From a checkpoint of a small transformer trained on Wikipedia: learned positions.
Each number is 128 + 32 x the weight over its row's rms, rounded and kept within 0 to 255. Layers, rows and columns count from 0. Numbers have three digits each. The size before them is the row's rms in percent of the matrix's.

# layer 9 attention value, 32x64, rms 0.154, rows 24-31, columns 0-31
099:148151148117146132033132059128179166136123170111127143179121105194131073159132134108107153070150
099:110123062108084144119132149171164152159120178127153113083131114156183192156096152102182140142106
105:115151089152076145180127129141147141153107095128115119140116119105137117123084074115165138070139
093:105144104160130145187220122140149103119133100168164065131160147096110130202102194147130080117132
095:138173094189115131115143164119144104097098124138160182167083181071189123120180105145147102094135
100:144084165142112123107124167150122136165099110133150128165156137140084106098114140130178116179142
097:107145133144135105141094108113154130176124128092154156207129165065064152166121180100131171117148
105:118116108149167083125131161109144174148125127093099076136091168154090103143075102147131112128075
# layer 9 attention output (transposed), 64x64, rms 0.531, rows 24-31,56-63, columns 0-31
103:097127077085139176150121105161123161151163107159128080109126105128097087123176167116164144113106
110:114138132158189082092135184117074110045142084077144146127062168112135053133142134082161096093077
120:125068159113158130129067180171135128097148135119128102137124169160120093145126190168111132153085
110:163064170149130116113108198165153187123128205109173178121125145113112145063148118106110166128088
098:172113127102112089174159105177154096132087126112093136160179153130084152110107132160103119120049
113:141101183114143104129160111094095128139095107118140131114113179132147148138128108170107152112171
104:132108127106099118080165104106136150134145127157094126066158174187183152162107069130143126108123
115:115106152129121110120136125187051134081155150161187179126120089106134104119143167177110137132172
090:157113108171098124157089140156151099089088109096103099153185157067137142117140146162096115165101
093:145156216124106140116130091068116071158155132182068140089132093178102136123142129166079165131204
086:095156152121106087148209157115099155120097131148201150123179119086144138110143137139137048142074
092:153130131118149117163152110147055076170187127119113124098061087146107093169120077136139086123109
095:076120130119162129128059100126147164148165134106116096108127120122126156070069118150132172162159
096:126169099130170155087137148106160093186163135160083158147195109090132098120172079063149111139106
079:153101124164171092108122161168127097148158098081114109140150061110148106054107144081153118137111
087:152107081154090152123126084149087099153132128087107118112143145123169184120129120122164151102129
# layer 9 MLP gate, 256x64, rms 0.427, rows 0-128, columns 0-31
113:165147172132109154143110055163127105135146135150087094113056164161185183069119111115148105162163
107:152106128180111146133156108099188095179150112137166111130100141156103150163109109154137131153069
094:152080152105081139145116121127070136119071145117073147165105075105111100186104095043147117150091
085:127090076088099145118134138095155127113145171135152146136099100044106164150114092114119069172158
112:120143154180110142113159141089111083167179118095117096163138167138071120136121087072105132135129
102:137121096131092132125112089098139182107149104121080117210157105076136085148148079095122123156126
107:088109139107125119154116136093162082085154108170069155153109164108137083180198122117131167208158
101:079131101164112100083150154087131099120086126131124107134116127101149178124182070121092131148149
084:211111091202116115098174127153157124182108119168076139129129127122084127170180087105127156176080
079:134108147175065136156142152170148109109048149133158100151113135111152135138143142160166112116160
101:161139131100112209090092140101167155155116132114089159158105082123043099147125137122171201117125
103:097133204128123129127134102163097061140145141142081145182164132142102142121147164128152047053100
104:128155103181085134142125189121169137168196154190130196124147100089142109135169099134070114175051
101:162132177114122075167155104082094126147158075150116126110140101145164169223132155116129115150172
100:150142095112048130122149095118154106148151135097129081104083157127149143128102137154094060191132
097:139092110115161145104080125099162109101124117142084169140087100163096091176085094081111094190037
114:117186118160092063113199128117138144182166116119066078121146124112134123120148164094136085121100
112:108125136137098084129086120112201132128186149130081126114113091077176156131112159155146144114129
083:101106127209116065146143126126185097110153086200160110105100096147107122106101159104083102175078
099:143197106155080135170099097129096098131126133160145161078153155149147086153147141123162078155121
098:133115160165125142115171135069138174147132124161135120150090096112197169159111160087078108140140
083:089122101162136140120126109089134145130084133162127089118118112107151154132164163097146185144093
096:047166120163145204107114136147149144149169132167071096116093137138085149154097142067129149116114
095:144156110093122081082130182128131092134112119140090166231102161157094078140148110090140124169125
122:171073082183084123122115136134118131140127117158072166168147117133116110178107146106135125079141
094:144147132126084074107171071165109094142128113103086186138079118114053165153131117116123134081107
094:120163103122100108172153142112170153158176047170131137156142108130147155110129089074083118144155
088:082088110144112141152094113139130155151131162135089176170097154047116162145111140176108110111150
094:176094110082120195131174107144094105180123105133118104094133114132158113058153126110164136192150
105:144077139132049144135144140131140138156094097085058164108091066096101146121142171135127104152098
100:159144114145099130131115108155125167180085178130094081108149118140112194125137170121134099129134
112:137121121160130071123111083159087093142211136140131161152130160104075173114123131098139115089156
083:155154050102102139112077142133060100061204161120089155143166097057100127132114176103168115112154
096:154136092137081108123104085189119083186150152088129150148104137097117164158141134122117100127149
092:109064160092182177085096098060132145193096097191144127130099097098148111149178095117169135102177
099:124148158063120109106110120103128128121136105101120168094122124189152131143093117148146135115153
121:150154103135115083124137126081145170076117098163071187119113079176110146142190093152130130141112
097:147118140148159109088147093112123146141101126103081126094091074097073074147075098097152154099127
089:140097113148128093091094140106204189113147087121167123172081110125112125146151143126099145094157
102:182156157085111114113152099134128134163145118150103170139111090115135154141134163113126163120116
104:144139150117129202115117170129172131096138187171143129177158105062109143109143083128119141113114
109:155127169117166070130127114123184131119152123169094166150180141119056149144125154125080100151150
088:124120112115156103078206157135118109083127150159096111119106099135165131195173066139136111129202
102:192189027108102156081122125080123176087206113119144150114123130084077129172184118153105120112115
095:147178177172095149122114173136136113095115137152109121109085158169200150084145114109073111112113
094:085135126180094149152091063149172121144193150185110135070145058150113182149155146068117124117156
100:099156100137136108075137088082193125133169112169111111111204144167106172183139095075131093096112
107:110095169139112129081126091119154140072134148159098171113136083069107179128176096168155085092187
095:094083114141149152033107107101094124137128161097152119157150161129136111173144120142104061056162
098:109068124157114128100154130116127145140127156095169118107169131158210141124126172153213114117090
082:166170185158111093137158119114175132176169121139129150091161131139095199135165168094145139123106
094:128105124166154092111098058071112141111138135127135158126102104206110161179116114146165116112216
082:126131104067086113127110030162085093094107148149168069173068129096163122078183104136139136093105
130:126157111145152170099149168125119111134192163124122099146151120120151099175102117127108102091093
099:160085183193164143078161110108103160129160084183133147128084133109151099106195119166110147145072
102:123090153113167104092160178034122124109133205140170105171142116133117157113154124086140129168158
086:179100091151113104140136112118136164104094172125088121076163075201152161158114157100189130140131
116:152119125158086158160135102134154125142123059179116115135128135090140118121143180185114127106169
080:177111087142140116147105101164174080078101068169143153111129080176149115147110114093139174168111
105:191109096179121183135147066126115146077145130146128131153141134119131156109157135100099109081140
098:143085138154113129140105080173100073170138148118133085101112170129163190165130113168087140104105
104:196127123142148178076125110042151157122158115144168160089153168138121136131127113125139092115125
067:144091164149156115085149109075159183183183113095133145121141172134114129127128205139113066196107
101:144140138131053143149150133101158077173156133089097152112083124130105129069169135129115128178117
105:112125082138040133091117167153105125088138161185117099143151142129122123177090081155082152116138
106:132123107092120168085149072216081107172091144173110141137095118145126142134109100119175105106046
107:188148142167179074111127102154145086123154154162120106132065119126137110113099162133159134108137
109:109106098146130109091116083130186143138164162146122109058079126146091149087118150067160152135087
103:092169142182110160141164123081099156117175101142158121159145151085080099168117091124133089091164
082:125145113151060111102128151103164139133146152125102142047095153085114166103140126085102147088076
114:128072156137131177127146180111145136125074124132103086172124139083106150220166129113110133114096
109:107130112065111063151140115094137119138101121114108115108063087166148081122124158091104149146131
088:098105081097172091171135118087122136094127130182094166089135171168139127163123128143165084129117
082:118106147165181154114138179174131085150070145088087075103094115134091145172092126153186078164141
091:186146105162149134154123125163127111150150133167113195119129163113139113115071114156117087129139
098:102150158104102156135121070119084139110146124165083116168130091127126176156141168072169166179161
107:113117136162195090128194152115065109193167138122136182169100170133128139132109104172182149127127
099:181155194126157186078118136073116141113123123126078191136113143144143102173111081096097100093183
103:148033088118128130075063100136100111113104095201117037138083147127120159120119104157137115144146
107:132099135088098187077133167156167091145175174174102131095168123181088096134134177041114120120158
095:035117141131111104095128110123141114177132122093153155147107104095145174146167161144119139177160
096:110100133134188128151121092104153081173144189155112112127118088081146085143161150089090177172156
104:117078156125102171124083121079109114112147086120122106114067129136048176133113132171110133118091
093:070098146110118172113138099149151140110156176155121190130137150138066092159117070116127142138085
073:088156101109147117095094157152082119098125132211146105167124150130111177080180131062158115077132
088:109087114170100195073112115141099139093115050097114154158142169109136193115120120103147142129170
115:189160118124068193139139125163139138139162114149113129111132042120137186147171079162111057098115
104:143154172103068122080149104150078108156165124140111126125118148157104086123116121083072117140133
085:135091161194130118107084129094128126097135167125131096160192130130101134093142095106122145188170
102:128109094125101148166115153145139130176129095133142177170088116133107106156060149154086156170138
094:166096133153163089132106189180152107083105133178081159171108136154124119141184084146114138136181
102:143085171136184143105075100113082126133068139156143100093102100083109172127093102163152109110093
086:143103169145128142120121130161192164158167135158128150082109133141139106187116149149098110176145
096:142160157183113147165076162154124147120183119115112159134166125120138154139094077088150096141109
101:168109140108120108157125077111169079112168117178145140124059145111108189196123123163127131135109
119:074124121137138126136198119091140152150139108138098143120160147148147111104171135086175084161122
104:175152144135112110078104158120116123178131120154104117089111137183146177137086070130081107177111
115:165142177091070102151110137138101075114110172143108174121094172118126178068117182101152143124165
113:107136155156143155105113113162180130141134125131134162158157072151071118181143137149091058109092
102:109169125162116096090100121110179090126139114110080168163161155065061123117149151137177093163128
111:122121117122079084120132138102091095136144160172075111151060133118171140107150145086179130120136
093:152166128136106110201080071161099072158129113155096153118141160088200165147149114118170143120140
093:108155156114131126141130101152124157122152056123119107052120142102147137117097137152130180137227
106:133163153125159157133117178092164086132133127156093143134136163164130174140172111121151137089144
098:135144110125174149139147106115180135135158123133111130158107120150069051138112149081178107127102
126:118084152113111185089117091116150152115100058205081169171116090150073135150150141154143168129150
089:155118026104146164115165109158105051128142180117151129160130113163126104149182087158131092130106
110:106088139121106151085134152089147106121178131184069207164158082172142209152154121100079155101132
104:130081128112111037106097106127106144136116150125080171099088152141148139132138142089094157129161
114:125151121144103142167132110132150143132136215136100124160152110136152173111116139089111054145094
098:165131153140158095149163161084140080172139144138161085095133127108215109133216116186123153099132
107:117102157161107153174090067103174130157157108196120136100140074079098147177136172132190125144159
085:132152204140191113165158139173104126140078135097081112127092145142175127127151147123152135115132
091:133138128145194152134121191092070155116113154130122137092097049153124105132167127144173147142119
101:089126134126150108080081198132141063168164142141145181115146144186088142119124100109151147098049
104:193042168161084108143117114149122082133130136166122159139075139111133145122205085120082130119115
103:168102080129066147140131198133153094101121128166148199150042195131193175105133098101146130084066
090:110104145168080112081132094178166141165123129096116146119044136052147098150150101164119173126158
086:130083109095178079080114147104154022134109120119161103173140088133144128144091076081116108104167
093:159132174103129124138176112095157110064197135125152139125106112086069097079084081166171086122100
090:165157116108206105133092083108139134129133189105130144119126145185162094143142146173161078143196
078:145071141116149119178151145116207067149138146091103136123173154125095205119156151122097116133139
095:152138150114189130065151134101126163132130106149131193163112143097108174073139110140156163174106
117:121144160170155126124144057125095132142139124155118087159117161104124132105147164140135113138074
097:156120189154080106139122091115156142138155111146139070137167079181166067166114116092154135134082
104:154126118121127082164064170121144106137181211119075128083131083106165149138127100099127166175159
097:156141157097136161106157094063178162090131120197096128102109122102160147172163095137100138160194
103:095166171158092133095156144091164130125184172180175159104150076134160162108146151102110099162121
116:188174111191129105099154105085089040122140150120147128082136123143098093161159120136108128202163
# layer 9 MLP up, 256x64, rms 0.384, rows 0-128, columns 0-31
094:076112165121158112156169150118110062188113159103091132138087135182152092117141127083113065140141
117:110125176067160111133131094069145134137136128155079190141156149018111096163084171131124171134150
101:166136116143127118131128110136107125103156107059111137142112197130117152133128124209097134188162
094:115101122143141139137144140166176153117139111143108117170165115063148138070098126183176204092111
117:113163143156136152136140125096181148123094167155158190131128133075053148142148135102120148128160
111:100101183124097175188114116156145104184180135126190119098094097101128168125099130087170084096112
103:097151139159087153120115118161168130151135118166142098149142137140154177096137125148108117117162
114:142163105124145170111172129114112101139119145079066092115091136188077127086141130153101087104093
092:144201087128144170144138114136144118120199163119111173118147146089091139134134149084109183194072
090:085085148162112131142163123081143119151107156135115152143078121164155151176133143082108153053153
101:113105156144119129072098149112089081139073172158149139166098130141148133175141127113196106137092
100:061078085095169141049165127096135141131136192133169102059165133112125104125164110128085150139111
101:098180142105109128125092099128134119109170192065137138121145106169057102116164089163143133195109
095:148113085106082152145165154144060120100085097187152153155089152096106141142131104136100115176154
101:168081090140186125152135155071085202096140169168082147153139160148077144145137095134099121102088
094:123102139131134107069156168167161132123170114130147147105095142192137111107095101167109132166102
104:129146081189095087162104163155126177099126158115090184092117126087100163060121137124115130139084
103:133126079141151115117119158130077058147145106174199136078117154125144073128127103118162086136128
095:116128141103164117155054128092154151114115170119132206071128138127102168113110146118213129185131
100:123158150136161207114085194125077072129103137094147111103097060115163161135126134133109111114163
102:124143131129129127124122129121120162120080161101160115119083150072102172077138165199172157160103
096:212102135164172166098079119121106089118177096150125068158140140107137140089153139046121106111150
110:104107102119121101089053123138150103091143150155102119141089184157086152116131118137095092140098
096:097137121063150104130166144147172192163165154094074162128108213130149134071118126163111147193142
109:061201118161093140125163137184182082113139098136106149149067072172113113090117108130161163155127
084:109120162123197155222180076118162104151168172164157136101081125079107146180129121108145158097160
107:162110057135127080129121149084160125127172120134107129136092140209154123114130164073167133154168
082:173124117162125148162158162133129121109155157146098099175197149121184133129094109161123176129101
098:107133180161140104155169150196114096155083066145084104099150053168146155160140138136155110158135
094:118122105087171131095155098117126149134145062138128159143104111181102056089103101049135105131110
097:161156147114135120124174132142148135081151090089120172128091159113173056121114125157163203108177
101:159135161112136129167144140142156170117139091100154177112179155070120140137073142159101100108130
089:117106121131167117182137170169114051112115102135147156161133164172104068096101169152178115194192
094:140148117113154118081115147104155167159151077135107116140170179096112069143143188076138111153083
103:139097115091114121107082109136172156129192205109115144188114089111158180094082167108114168074145
098:151147141098167089080064185118113134164133083109143160102128155116082104151148177124129168135124
120:043139132137116111146178094146109129151133115093094150053142156122131130083153208107110114121109
099:125127171079092122136222174083210151154117095155134170101129065129126119096120153158068150138104
094:164127116114165116085035126103135099102097061132090114140112126119096172155104151078142085158187
101:137133091080145102065126165166095078138137148096168118099139165108125107166129085166139060110117
108:116149055132158127131079159166114134197154192098154161153095096094140097109126139069117158198091
106:133070133171130114133098139124139152169136138137117123170151171153143178113042091096148081099170
093:145160150194162147097169157114125144134188156127130131108164089111114103108108152116166109060124
102:084145054101093073134116139116150119153075128140132080157136144103152123122122138074094136094147
100:137142107063097103137143124129081192083131095136114142111201185121106091089115123119198128136177
102:129107172110116097165170095086152122147092112128102164089109105128109129088191137215090140158115
090:154129133152154123181069129116116169120128093143112140116103071069171169095127071152137123087116
101:111116162185120092197105127137141128052146079146107053145113178106120107131108148134169073127159
107:119110160152081139130139162166104082082178070123152132131159147093165155164094153194166187101114
098:113077158152126101188120123108140182159152158129147136135154140127131156144158124113117170090139
086:092173113130087180189121115157077054123139152135157163129107059081120133138140099204143159142148
099:111084194109095094114122125164147166178135150101135113163123145139119076073159139128130176086110
099:062131109161158104139122078105114100019172105096103145131089108135138105130128157118117159200068
113:181097141144143077135069113144098111090143123137102098099091152156104078105090133134122109099053
103:115080095090141129194116132219074105161122161130153126098123134158124141130118081133096108132094
091:132136170176140168204117108153162146123122105116123100121115065108135074161086107144097167084138
090:101127111156092124148175127166147085110116148101103094144062097107075195123060112139168153161149
096:152057113140147149106160140150132111183144076166152124106082104125127144145184121103099173153081
092:115089089126141135116082141106095113113144148127105110157142088167136137157104119199085165102143
116:155134115164095140116101142157154107090156121131132156186129133179161141130110176159195129147103
096:141181110149162158121195149157135100184103165123161082153099162072189117109195105183140114124144
107:085077107076160151118102060055103172085124143149152130141158179091095129130123143097189123168130
093:096146133161140119127100156173106064149125136142120172104143094138097177126147132107142106169106
090:091099128107148148096100112167112169141099174123125080162102139126217115121092153151114099102112
096:091047183141143099117136090122102153119128115195160168159124168106076182073136084120087180168131
105:176145170131170127113140163126103139123150105098161117089158143136127095140149033137064180157181
103:107134192093124155109063179116110201108115160136152153154097049108193163121077094134164129106129
097:111169111132135092158091138089137154107122133091124105139191113110134131134134166148170112105189
099:130113098161125131131108141054108077099109100104173138094103125126091188110094199182170127092138
087:074130126129099129143098146145147092185148152107096101078143133128134120115082140173143102129133
105:141119155163166109121134129173110110078112144155156109112115133150070151100103119149078130178132
088:047116176085117100131093107124131141153147112163155097090148171126147130136116077156141120078145
095:090097123206148178154122081156161099167112061138144141122101139114112140116133154107174110091127
093:125179087116163121141090162100138058083083159121143125117077161137166067131166110099162117110184
089:059109108172041111105134151138098170074159145133128125164139055119184125146120065162135141091088
090:106159060129104134125078069160094104143131150122112151146141148144111125132137205022201107092118
093:108152161087124138142145108091172086086112135081139125145132117059147110127126134128122121151149
095:078171159086091092186180086157123170133162137124176151151120187142071165127118084161140122127166
098:149101134095153110148116103142144123107161115163173110052090126112169061068132137183123127135091
099:138151183130145144110177089094103125200121097103125102143136063107123099175127131071126103156178
097:156152135077058063169072135128146072116118107139107110125135122099178123134087128141138153200119
096:106165139092124121119118167164141120093171164127099127135116144120136156084172039121105151207116
103:214177150118097130112080191178098161139069188139107122112150102115153149127193111115131123125136
092:161222098158083100114089175131157113153145096084128137214135111170112172109102120157121117161154
079:163096130155222076123162102179131066096184146169184139120132136174143116133118117133106090138102
085:098074111164081113148104143146106078129096144132134168151055183076106097117150158114123142160171
111:082108099145137113129135119183179142102106122105148157156108151174132130130088072100137197150101
104:132149086142115105120114185083125153124190112146126151077135163172164172162132131116176143097155
089:101116134103117105165146106132130098118161108106139135159101150178138185159146182126063144081128
102:169163077057089106103147141117066115114088118112082094072156136072121114127148194122096090087121
097:126145064124079111178149127133193125164111116136110131125125101176098144167179127134055121097160
097:159172123156110121134121124086147128097114128117097152162142065173118116133176101171193109085105
094:080090107120082124134146120095165158084141072143095103128075211126108134134213073148180097107109
093:119117136152057106175143082094157141075142174074124169168124158104108150183157113134152088151133
103:145119142118100137128135162074120131144110143147134151086143077072141167089112186112117082092088
117:013096121172123124164133107104141160120157073128154111135124077092137110114098088169121106137090
103:080136132148085155153091112160148181107100161167053199114147063171132139115122086113167096110095
105:117135098169155107106106199116166049068104159158145137123093166114122136095180125134159091113112
108:149105134118197068163183105131144113114159110093112104157168156150106164187170126160120113128169
092:143091156101127178146110136075118136115110118090118111152096118135169113056116119173158124120121
099:131113138155085178092132101165047136164185103159182090137129126127181129095162206114114105156126
094:185152126156084121147132107130162154134195160178138098163175145111101169125130146146168158184167
098:116154138068129156145107114140129127125152120154147180059138095095123114078196076124098172133141
104:126178155172150125138120085149154079208131142095135128122127093104122119104113160124105169108168
096:150106137134123069170102110112117173082092097147161103154124079138148122128102195116190205135111
107:133116152181162099158068127134086095137081077158105068136124133223148085186150149099165101127112
096:095192094151157089186159162184153148171130172121084163123123167084165098093094145104142155136137
107:090117136107148120143157094133155131140112150089112165152120084150118128102117102084149098150122
097:056148128115137166122101157086092146145065118101109166118120081146156100170159084154109111145162
117:080159124126164141094130095219073122166131145081161141140119121115115174158117135091157135107096
093:120126157181110147158148158191175125149132091091120124186144153152112136154143099146117130141076
098:171119148111142116160102139129162202152171140125123130045123155106080166109117079151121171140105
085:114126111097151133181124124030116151168182122094116074164091109141135155124149120137113080139100
108:115069148133140165134219129138086127167134122120132091063161089176074136136145092110159075129131
095:102147128120113093173112091148125140118122156148159140121218121114116158113117104179200098141126
103:120189038128135105119116128124162159126131176089138098157110104118103178134083157101128085139176
118:171119133129146130131104149173178148131134091109108126166110138176157135093116112133153188119117
091:144138106138129148198068110100082025128126102145114144149109128175104160163207090151164125101153
108:140153097166169139107084132113174108101095100121147102163101127130130135181110111135106143122122
103:114156068139173163077118161134148089133125151159141093117086102171115127115115093122134137041108
099:113137115153177152134103137055071145143179111137140132133148152100111131097150172098076097097113
090:164117119126172169104153177133075131124155152082163203149173163181091131137099125140174095115108
110:218147148100129200094109122113139146149132094151127077134116162127093147103121158154114155117117
089:204136107096159128095107072132178088117094166174122104127162058171173122141131179090138115148091
100:109115068128118101132147146118088096084184050131145076135148157099142117065112144117160104131054
106:163115116160091127106175099134194165150122126060118146158126109151149127130118025072128150135118
092:146077181076173159164133125132070138175159164146120102167158124159129152116186127115135144076124
102:096113130105148170091140106193086083121109221110182115098157108123056119123106125140121105175172
106:160120138168143098099101102123178144110111143075148119158118194132157111149129079162091159063149
# layer 9 MLP down (transposed), 256x64, rms 0.374, rows 0-128, columns 0-31
094:098138183161166137109166136161203118083138105123102072105165133071133083131098160106117195101128
110:088078141125168210115114123133081149172197130138158172140103150195116114104119118091113080201088
105:145139137160141118125104162162154155127105128127166072074106153156119142106141170128184145162108
081:095126093128125149139151145124088147195166151102061075069087101117087094164125145161125152147118
110:103115146053083107109146154144134130150098093073118192129195124106112179062132168146119136134140
107:102137059168109098111115148072083129188149115113070150136096145201087129155082052137173158154114
103:120131042103120120168131106154123150160181118179091110138150080172102105102045156168196160169094
112:152167141110097108181141116121147118163143176123145110114206115221131111133090121140156087102071
094:140138169157144101142158138126144135122183182152159109121113083190112127074064149151137085079170
083:136174179107113180173134134119150144168193149098100153068157125120138104149116165153055141111117
096:105090098155104133185093091129082107089162107153116133169111176138113132092138089132140125157112
102:094181110196088117098128142131069121151110074087135092098136125153169104154113127121085226138159
106:140108109141117141159156141138089087127119150129136165111116119161125136112134094081199067176124
103:131092178150142127105176116099173111131144143145127129124186104098165110047151191139120144112127
100:139127157044155112119107212173166143167124117151163166197150165179179071063161108107142107122106
099:093118117126157146143129166131136094168104150121089123126078113141145140132129121144112105115100
109:100089128105033114120143105121142159125119106122170117142184129156087152121128114199131121173206
101:126225160141147166098152110082128146135211142108118109114167116092170137108141116107122128175185
090:119074172144126113151157133121136124147141123042096102080182096089124094022097139144143122124120
099:130174175141060079135140126143141113092123162119106125160198119176147155157128115149115129101098
101:096156088122066123108167091073103159149162103154130137149148132125161141127116122161169171094179
092:142099081135133076147156080159119158145129114088103101191149181165185168124169107109109111122166
102:100158133146123125157151175139139172145141112117155133123152118126106156151075109175201153164130
099:120141097106134157080122149120095094117164094113115165182094098172137109117132078106106114027061
110:084116062115108081158123121159180090122109112150167129128121119129112067110136177124075116131175
082:128144140123152129100191175163144091111103110139109125167126096145167169088152099097164098153088
107:177068143155158109108090122120115095115120107114135104161121118150185085140190089107111097123132
098:105164147102094097168112122148049169104081127116158098084096114169173112118168191146071092157094
092:075072146103165157094148145130161131113133141134144123101129105101110112087193156103104139111159
092:117142148087146104142115145159135168075149151110171096148185124122146169084088091104143084138101
097:126134117117109070153172102104158117072108202110133131151149082103162098126143127151143058138104
094:156129062092110130134062106179099124102027133120139110149107127128108081164151094129185136110053
093:136120127191148134107110121143118117099082149167193109166112140146155190164135108181107151085150
094:093130148113169134116165136076155148070098149111084118158113099137125093179064140104176141117103
097:137138099159139122096184114084134139180204127145097093089177196144142170155090146128111152129142
090:128184096132090102098114118174125135102153103064149097146099140069123178115150154120166198139114
115:112127172132117106144085093191161156078133125136153096165113134162156080140128123193096173142092
102:088105127117120132141098125170074146160120173141157125133106142127044106113065123107127228115172
081:075104097150092119079141144126178074104113100198205084128149101156124155118144130086195146114140
109:149074160084168125093071160128137142107191121162111133157109107163172092103169147165149142164144
106:132088122136140104089153093092068122158176125151171110082101133149168105153142083132117082115122
098:138136152194141155127114145127055108145153146077117164086066104140125133160145030139104127136158
105:160134141152098103151120163136141100171176169095047117127100107151149175173129119115145184182108
101:106136184160074137162137053099170171135132098126069119118142135120172099122151102149157169117158
099:153149142131163154171089125144090072168130118093087118139054145077115127122153130210124146104171
098:093103157152097120196110121129172162171153121139166118149128108154132136134109113068191136128118
089:170158173130181135117156135151105086147187093123109126150081111121087130141141129156105108182132
110:134089100091092134110160134121147081111165077133178157153084027097132102184100142130117158157113
107:113248080154090117131160084120164168137150114127192146133116106103076096147116150190114130160080
103:177113144096099120132155100170114109112106185115106090112158118186182165078146135112159078128120
093:088196149146138089116103119156103111113096164094137140160072115157140115128180103130131124146101
103:182138176072139187156154113131155181109103128058157175138116154101084100101132175183115092133078
082:139090150176146118153211162161133105158128173171182089083123125119160141098135096106145144137176
110:131166127157099170147167120138114163217129132080083160128120118143141073113118119105089145153138
112:172157156125143111150076113080131158150081126115136075159127200140138172139113161106123118173129
097:153149187074153124064110176132107142094135121135097129121192124118119087057159093134138073131137
092:156122112107132149184086087126079145078131163144171189129129089125078139120160077096159087112128
098:096112139158066180121147087116117089109115148085174100089114122136115128134140091146115093138130
086:151145107164174151086078096129148105101108103172129109142059107122170189187118114073109135123154
106:099173110110165077076127120132122161135144151108187113123134140160096136149078109105109107152133
093:123084140190145173098166121143115081123163157121115112070151136121176107072171114113172094084137
106:173053091121132101074145144166125154076113146127152104119069129159118114119071115147136077063133
103:137084157112128116107136134141163114118084160149102155112108044053140111102183178119163105156126
110:144116117076132104116083108152091103086060095128148156141114166103092086158118120178147132093140
092:146177133093104154123125164119147169106182156112117154140136117158137201077118154095101160130142
096:139160139123129110102149103101139127115100146112155145168120119184090115150106095130111088152113
097:136111099152162133164163151146126142154158147103149111130149097135110118126134101127147079124194
102:137174109134143117103046147138138131163087087077159149170127121170144130090145090210098074135067
098:137155181100154195183074137112067150095143137060068150171106123157124129146137117169163117134090
086:117131087150102093098156090140137144134194127161162050092093090104137140122158132079068171142176
105:114132155108138146136148156100140175136135112156115160160176125145179135138088157155142078097125
103:106141167116136068072181087129154148144129125069070119139097126153203164094087123082091134178090
090:131181124203124155136136109068138104164176146077108169119073072111107144167107159150113128117093
089:121160089121103116144107109131077099124200164111055149108148170176154138160071085090114145138104
097:129158119114079140123120028135164047080099144168097134144098099108156162138151137122128137125111
100:163200133135140102153129108126137120104154131105145113158159121145123156100139083169126119136060
097:166071098098142109148096179124127104147103100116130138178097151158105052176093097122120190123082
095:218128118110143127165097100158064142108147165132112096156143171114090099114089166119135099142119
091:163179138159138159136187088139127179160210115149111158105154172140114143099124149127158097165118
103:142161153090148153100189143129215132096082159118108175117163148128168174133111099095148152124128
098:179203128117092173116093154178181094176089084116088138201129132113163112115125136125114089082134
100:190144107149129156142048155147107132129072112097175104094153100158120132132114121091120093134111
102:070092103146067097121097102150157116112128148109167094125107128095145093173095163188124115128068
083:118114144142122170089167124135157128160202138129092148057075110137065082122153102144128053121143
082:150099135123170088144077150136128114087144084119180098147148015092124117113135154099121111150087
085:136148127127094133119161150077233163096139148170094069164203094101179145146107071114137162102126
107:099115130089121137158051112126080123082048117123124083078149135105143047168144111138147081152110
110:094091136080112082129138088085169140132130144165157097103205086162124112140107142179083112135159
088:121124132171111134153169118106116132144140106107051119122127148133102146102067087159174110101089
104:164127114138071129102135154161094100104065093100138121161092106131185165097147106155166108158143
098:136149098082094133092105088110110108179057140135188191118153166157107174169131081181127131174112
093:119103115138157128141136130129152069145155117178152113147179141139167135086153126144102098186174
098:116101104085122115132113064171102112168100104192148159121090100128114128099137153122168113111143
099:119085133094139191100111125150090150190094127149112090112169161124099076148135116083120161145221
107:115150074155115090111109131144093190070071151112108162043137151124160087102162100142202094112115
114:201160151155184146159090122115146095130165167172095097137128152122114150079106090044102145100133
105:147168093073129094095179157090098117126150113144135154059139127157113121083128145084153139140058
107:196131113125148176085086149186135112119150180115135129094125128100079112162124059111086095065153
111:160146181170141128117135094125167160130142088109077107185102170110164080169151066148116180134135
105:113111111154101142130051149164061059085126145143143167182104126149129146154134112190126116129099
101:124123100119125114132124181108168132097096131092129141167155176179172072198134058118165113174173
101:076122171153140162133168060136111138161076121111173132143108160126199217170141149145124077114097
106:161184119113172125101177134080112121120114108111114102136075100090149166202097160116118166118087
115:102153110121121126089113166067140148129158087149109203074118086164133110134109135133110113080177
105:103179080076089118150136206118060129161147142135130147105138148144171140160126102129154160094123
113:126122099133090127113145149111135091108153116097117163107107084114098141146124170090038124081133
096:209163128089128132168093153130148117121057123119158118115078070130093131143123127120077136139137
116:109130111118074168111148148122142172149139104158097153129134156128113145094121171071120152054104
096:150119127112159203139079096122113124129166150173137104096185128156157094087136173128141147101075
114:128129139107115153120114116177155188126073146088167119180105085154107122082098157150116120096112
093:113136060120160140068157160136159176093103125127169155173135086135137124100101073148141090148195
105:129089127084104115131175137056194073120119141132102156173091124076138113101133177091079098125149
083:168088164143175180119110173200131121098088053092138141172140119155118166085142138099136166107082
104:164098082144063099077093096076090109096201117125095167146065117172119136131147149092142125105171
100:129132069126163117158100099083094131150147143083143119146162151148124110138148093062182113118087
098:129077119129087143111143120147141135078120188155133156087122127118102167055117164138087143114144
103:102064146127148115095179178171183172095129127135099051109153179164155119084176095118136147132137
094:109099171095129118129104124184172140106050181119122142201115140052103102111169178149187166133120
089:160127113133115076143095127161150096163070075173138097153146111152126181070154125120115099152190
106:087184144099162126106156052087158178108166110126153107155175150103180117156140090140106113138145
080:154167074079162106122146083119133102137038100169109124131155142149128061099142110111160157141139
083:137135126092137141122165152099146168079035131183100106093158128189143157143110120185123149167172
095:186145117099135109087184109116125135130087078105165176163146088088091081105158196156158163113111
098:108161150181146200133106072132094060149196134121139135156072177136098184160130116127149159101130
111:124115126150154065106146199176146199122125124120089103111111114105120141085087150173105105175105
107:137159118163143166113102137173111140112131066182147149166122090082136093157150150098182134054074
096:165120196159118114154126110140141120163143161105141098226143153104086072107171145109115154091106
104:095166141152151111106070139107121140118136136141131135108105110179178157179080182109116139138149
107:164094150131101159206135111201147098151162172114102094091158143153096126156124145131106136202138